Weights of a small transformer language model.
Size: 16 layers, 3 heads of 32, MLP 384 squared ReLU, vocabulary 8192, 3.35M parameters.
Training: a variant of Muon for these matrices, 137M tokens.
Each number is 128 + 24 x the weight over the matrix's rms, rounded and kept within 0 to 255. Layers, rows and columns count from 0. Numbers have three digits each.

# v: layer 7 attention value, 96x96, rms 0.199, rows 78-95, columns 0-95
# o: layer 7 attention output (transposed), 96x96, rms 0.181, rows 78-95, columns 0-95
# up: layer 7 MLP up, 384x96, rms 0.271, rows 0-13, columns 0-95
# down: layer 7 MLP down (transposed), 384x96, rms 0.411, rows 0-13, columns 0-95
v78:140139129133094144135166098134109145101134137129159083146176115094156132139130156168112111163165083111144113131159154094159163147185097101130135104103125164136108140114118091177117157177095093083175101116094086113147106111168099130123090134133117161120123105114116074100119130116127118103
o78:120120126133113149095174143087092112153138150126127109127136136093144129091119135149197137146130124139111083124126122148133119135159122113124107093119136163148100131130083132174100180092149143089135114118108086100105133144146097150132122111125161100152153101116073122133133068154151117137
v79:141143131140168134105135144137150135118165100100096140143096141127131141137124076167151131132116122158106140072139107171176120135131147092093116097135134153111130134093126085127125135118135124143107167123154115164109144100131128130152119186110131115149136131132141093145136110151141165137
o79:153137134125122107097118131159122094114154120117076099172076135092132136133128083143132133114106116138131149094126128133156120155118106148102147162084130158130103111106109139134110125096115164109145159148115134140154143121153118146151143174143151147124141161141121130153122145145154152129
v80:099097159129097114159120118150066126177104106136102173132181110105130112119159148116137141127145153132162142134142153131194154140123123100144131184140141136168138168120114093183080151117113128151104158100099077151146154082126144143141102150131155139138093173100127162094097149088169120122
o80:138138125082100102133129057137093104156114173171074147158149173176093143107146123122145116140177166110160107147083139131126131125128126145077098162196117122171114147142169127143096129110143145135122126100113110144177122098077127141108120185094145119111098119100110170154142139117163038135
v81:124123090130121125150115133102077145100059191120156148138160104146115164104118131143098120141147159091150120170147147087126077123133125062168154147119153149150105071088144144112141118132138163131137145096117146131122175122123140135156125117154124133104149146153124159130111102117129113143
o81:127133125063151086123115151088168117178100148124137113125132102152140180077120138133109138155165142072105181131097095103125098085134137049071118153127155103131141099103138162128094150100187109144147110105116144177145184119145141167118108145111141109084167115147098194121092113160117121129
v82:095155141147135117120117116152126133184112135130119147087141176148083118123147132142095153105126124120131126154116106104177083131152160121136127107131140152108133111176081106148156138100183111134117115176155121111131140117097125126129126137125170121148075169090137117122169123114175177137
o82:158150129100130133148147129150086087164134171119093159108129158146160120174132089177110148111159104108084157148153083102153124157120095135119114136058113115107139098099118123188132129101140103118134120152141154122157105159184066116111148135137120129144121161101144118068177160149143117153
v83:109099132121150150145152154152146121109160194138132126148177153125145138088131131094162129146179106144095135117119192119133114157084141114112150126155112136151131106144133127134098142171143139105101124087121138107129147144089097092151144143114104134134140147165090150096127141140101092113
o83:157117126089162178130144129122187100093125100190162149130128100138153149130107142165209119147155109097103129113130165134130127126155128112102175126125108173104104154150149152159105101156138096130107103115080127167128136160083115069148121140117105125141144083142086112106134144115097133147
v84:124138119121128110123155182138169149137135112110154163116081107111124143085144150146114137137113164143110132121134093124088106116140166128113087169157148149131113155101157146098158109134087128132172131180136116089151114097145155131101117115132092130114121122127116117111113136148124087104
o84:111145130132096096115109170181140173114122105155161117125132121118132114104163103129078129164104107134118127111146116169132137122133158102127071121159121106154101108121107118118122100137081160128165076184119134127163176116154173153114098140103148106127125134143138128131118120116091140140
v85:188157149079125153143139149154144158137134114117072210185103147126147112113119142166118151169175093125113118133130139145146117131107117090115151173110116122135087105142158137108117119156138149096191159152108117146151133083128136088090096113135134100127099092172191133138153127084156130158
o85:177133132128174117173107107144144138142134117146084132205116135146070092107121128110134126179163073130112151168120121155130077144182133105109121167111125149102146171145139169124129125165123215174162164140108073138114143091135083102174106138161141067142119143141156141065095118157124131112
v86:083091113094107124083164122132106062138103066130147123119157145123143161168121139155156144144081148148148103101136150136127131139141108142120149127124134173122137112134149122137068125094131126180151118093146163114085147110102144127109122163144154122127138154159156139151167200114093096140
o86:136114106146113058096132116154079131114112125138130173123166135122124141114137106147168114098115129110140125119144168117107143100127128133099188163164086114082103130149150100123109105160166140141114172135124122180113126106105116127163123145099150101160132108116091122184161202124120132090
v87:142093110156127149122115079164124172121160154168150091142120121135164164132154125101155127178108145119164115135076145096165117114186106114089113126113108100151117146098163132099112178133115132131124136114126097160135158107104123107125115160138125097080094160081102106140107096159127136125
o87:102127150104120125084095059139119105118138188119129110123149090136110157114105122099165101164105155082174085133108170140102122141121109148127075125124159136159136162099122167162105118144104127103150119136159119137095164130116136162117108146143144148095153118098091112117088047136168145138
v88:119090118132111132127121169143137115137077152130074153086100127141106141132121133172100115099126126105061134157122118101167111116158118162090118133144129133128126139126137110146106121129164172110077150077146144098121110145100149111148090172149123155132082103157110116129071153133147163138
o88:115082167129091130113137114087123097123099130156107102080116129150101106126103126107058117133137045119125106154144089082142096102119109158157135123133098140129118071099154150220106115099140088128115117108121119109122116097099136101133086108099153105148136128139133103151078166158146152175
v89:102088150104141148134114120064143094135169131150158088132089129118120149110106132143162136110089145157134154150154095104107132121125102099124162155128121099159134113105128114132173120143139162157096106114122132094131126085143121160166139135100096127157136106126131100109092141145122129088
o89:132093084146064117107147170138144100069181119139137146101117089158109116126113091118132115081102132144100131130109092118136145131123122120122148163087154123156166122193105097125124111115167160138091118141121159116123138140106101194129169157156147141106139107165124159098058114162100096088
v90:168130103118114126076108166130118165131091164087063157124123154108114094112147162116179093136129095130113119100137135097128169064103124108171143154109150125146146155151138092150157130123163103115128129120149106098152193144137103165112125167156098092107163119117135094115145180131162164164
o90:200108081122153132156091124131139099118154109133116141179147160142118059146109164096135071114125137155105151175119144085193126083102113130134045129126108159158132127169080124115140108089176118087106179117136115115132091113119099177079122185104110123139152129116144138075138151135175155141
v91:126128123130146063157126160095155108143121127107157132096185098132170095134137087126137158151114117098094184143138096099147190121075120171132142096139159093173141137153143158146106137106077136125128097135164158119191079135157114127097142117125137101088125120149095112180130101118161172132
o91:127094158130141112116107127128144161124109106152107131126151123130154087181104115117128094119120160119130147199136101159134180184097039120120119075132159068147053142147115125122139108095127111138108118105165107100173130149092127117116124095126117111074163114132083171149184098114101096140
v92:150134156131113126110141131096145133118151154108107139107133136166152137134079094110113092140119081106119141125146161110142112098114075103064124129127139110148151163130140135116135126183109177170133131091123178121111119130108169079113125114121150153130113156142138113140120143135169118122
o92:103128111125127156133174135087141168084102155138129106143153119195128113155088146134105100166134114117114153105109158131141134109154107078089172129060167125130120173120137163166136121157126148190073135143129152121101123170119150157154086148115129096145123157128130113145117134106179118135
v93:138110164139107127083114125147146129146142123141201123105152175169129132161130133110123144129089144137143161141136073122159072112131055135126123166116151096146118114130129150156172146098081105119147181118121165092073126125116162146116136151150077086128095125124119149179139143102130153089
o93:118102108125154106138153141076081117090134074158120124116165144151099162168126122119167124095083128176134164104134099120125049128123099113098088151121124066140124155125088163175152109142085132186166097144158197119114106139150150180158111155113093135155125124114097141162145165104186149078
v94:162162143138138162157101163164167100135136128173161146118095108139137201102136091112144164114146122143139131182138126159144123131124112102141135135110133128161163144121122090174097131147126107090096136155182158133120095100113165118122119080121137108145149143138143154139123114118125147142
o94:134142087101128137179123134156178127100070158145136110145073117127113180180145094111132084112118108164157120203112107173151108120118137126115115178062096158128162184146140098120117134113193101107118129141130080106124182139151119105127102129153164170096149132118136116177137132091123123092
v95:107116102143117156137084106126147151159111138092131147079124095113106156101149115141142175127090166151124091167102140160105153119112157119130120145129098158146132122119147079168097136183130138122164101100171172125179132166133122157104160169115123119143110103114161164113151132141136142122
o95:146131050164133143141105106147113090158178130141120151116122119148131116140138104108129170139074133111084133181155116157113175120113196091186180131155144155155135161135120112156135096125148086088155112129125173100146140090120115153137136152108122070105128087109162089192126085161134107105
up0:132111084101128135168111124100137123147148123137129091138157125141138156086190079126142147082138145133092153130121127149132122125127155117109140101120143145100098110116135143140163126100118117123113174186148097110148093109087133120081113129148109143138142144114132121097139138125110126147
down0:121151175146106163150159114145080102126152099110092138148152119107155128110145123096126128127111142063125135127158124105121141085141115114133167107097151125138131127090151131149142139129160094099134114159146125133141094144108093138200093144154156141096160096147117138150102100163113074138
up1:102150120084110114139129120153114162127119121141135146140121133127126110155149150133123209112093141077124117133153135133094169140164102114133129146178165175115126139119119177157132145124123126165106136169134165112112164130108125133118095120146133151164178140129129106107160133127131135097
down1:103166087138104172138120077074148154128105129102085110107126131134133132110116126097128128125137079091106120106140129126101108156119119093130092139138147149157126167115108146118129118122107114113165137127118136157111116073103120120095149116120109142132100091135115160136093147160116117128
up2:134165109142125117107104140104111140126089121112151157102153124169158117129116145159156154194105099141164157134150083074135128121089099094116164119095123130130158131138134112123146130147100118117112147134139118120152116109151111158085132130107134148155111094204160150120142147128162123094
down2:132127143120106084129126115133097148153122098174104113161112131129146141127146146129109096105129129169174126160154103103139123140115121151157151136137134134148175065165123190146084129157077118149104117121145159150169121130108174118101155130138133190109146158151115108154132153146162133100
up3:117134153110136092148096120135106131143146113112126094138117191139117139126148141120164141141107129119113150165091135114117107140109131125093127156094143176132118112115105120165112105186095103112119150114124094172105074137081154119139122134142103103110147151091125152114144126114088157125
down3:128162155114142114123132145140126085157186156139143133137124132137146124149112107128145133131126125087145097164119153107121095135139127123131133116136159117176147076121070136122117135133158096113136113099131101092136170123134141110145158174133121131169149090112170119126134120090104129139
up4:155120117119139140079104138135147142125153111132163136116117155109138118130154106149115130142142138117135141153169165135156150071161128107147129085117126151128131144148110151150089164092152111131117092094119108120125102098160131143088079120111121119156082187137174132107119163116130129146
down4:117123132126130129094140098129135109166117097152133121161171130146145159118109095129102112159153095157118132131086149153139147104145114131143095123192146108144174166123168164080111114151137130101134095132169127146165109178110105117095111133130176100133123156127155164124143149151119093110
up5:149116151120129099137126096148129132170111130081144101149068099130123140160172082117162130113145132139122172159123121153121150130141146156121110112113042130110136129166158135147104145136150134125123128135122151109174113119141113147092138113161177130125139131122090133104158111117157132152
down5:115124088120126131110143076114126116125084105138175093123133111108121082139132069133143145107144106140139132122173157119113144144098144122130104118147114094165136134149123128108106161143148157064097125190123130105112173130102116095160151154132178172150120132169113142122147098128134103147
up6:106133101139116111085149150130112153179160111071109153152128111118103114143118129125101150116089118142106143148119158114160116142131154114089130126103128120133145136140095140114161096147100161142139105164146141141136113158116142112137097092145161141121141110121127164122108097143136126071
down6:174112118117096135134139112124140137148149116122115116179115158094147135108095100131096134118080124135172142121108109123141167155093144117136133122139134126103135155159157153106114115116147170144152119146122104167159121140164115135159125140142107088152079123102093145103127058141139155161
up7:116156093144156133122118118105104120139126114071094150169136144134114126147127123134109151140142120135089133151131140105176114147119140177142124157125140159108086112150138077142106127121119111064098121184127113095147149096125149102125124086164120107118130153114151101127134124135146093161
down7:127141138161160159093120137125168107114116142110114113101114111132099101133136118108091176105185141152078088152113137097132117150127100162132086147121147152205112149165182106110137116124100148122116112139098151179145142154113140129112163125144094136140157124067132143157127171102125113130
up8:126131122139132103134101115142156089151144146110102125178150109152161115120095145107136118113116159140140127129160104143151102144113126122115141136112134131145120126102143175111121189137087122082133136168116124124172099150146129124175126154107147100113139172148118086109141154131144157139
down8:092115140108154080160141126111134166091119150107145146126122128128132106107142123111077156162111099114125141114115143097121155127114110190126161137164167148094144154161132080157107121116139122146078167098128134159118108098135119161088130139163113114133153113124150127143153122127127133156
up9:159111104119150153140188156122131127147130087116159120122151148155127151142190089137148146103130107153165158110132129109088103130154173113122119092137148169111137120144130145140107109101128110139147131134138129135192131123135120166098129124127114152118120145165140124099121143135138148122
down9:131125134155148134142117139122176138111105160146141170141084119112103089113129074117092104109098122149126114154134158152088130091116124168098156094147153126157144149099186107169132134183152071123152123133098157138143145121108154145160109115149149141106102150108081173140177128136132153110
up10:154121121118108095149105143143084146112098151108150115089085190142154138124120136133126129102134116088137120132094098134146175124126096095154118125173151124088105153113125115124146143098156112130127159187094130133101083108132143066134146110136113134128147144145127141122115133155147117150
down10:116146113148148146116123089105145146097122127112124072161155110165137110133139126125083130154101178130129119127120170147122157133116112143083129087090131132112095185126124132094101161074125122108100128106092140114171156119142123147144108162117138149124145120142167168118116135135150151138
up11:124111121110129101163124130104111099089190074156153112127089144140107149077122148079136115149128154162116126125135109106111150163154121113119142158099099158106142147095103083153114157126117100135118140112171123130086103134112101086094177121101130125121134133130124111149126140099104136189
down11:149155136089101124141135161126090130148135137137141145109151141084089128157139161137115142094127105131065187100118171165161167152169135156103147145174135124124112171118136135160147161113105106130119079134135129082141121140131134084123140072119107118126116112135153171139116120110121088142
up12:135143152144121164135129144132097147108144117090139107130120165125134107158096102121173112134111117090161132167123074151100131132147163112106130119152107177108118128123136130136139116122104097141124118144158157167160132121102163091147151143121109117115126169139117121158114131165166132124
down12:087141117114130077201108142130140138167157180142131152127155160107136152136128121151142115127157114102131112120137115125161128094120174162134129077126136148132138126143156143161117143139143130128109110090133107131133144127124156135156132137143102129101129132132138122101137130136137143126
up13:158142101138167165110133143158117182110160141085141135137121117152146117118139127144158084117107177136129131133075113137143130092137130137118178077119137135131134147131099124122123117124132098178146151115139153135131116122111088141108101098136142101141098158138107115115116168151123117126
down13:118113138148148118169124125083124090128160140144105121141155131136082118081126117160174138138091146155161185134115080144112136094121153087124108155128128122153103119108099122124123124128167109144141129136137151122133136114122136092134114122146097100141106132121177109121132124136101135195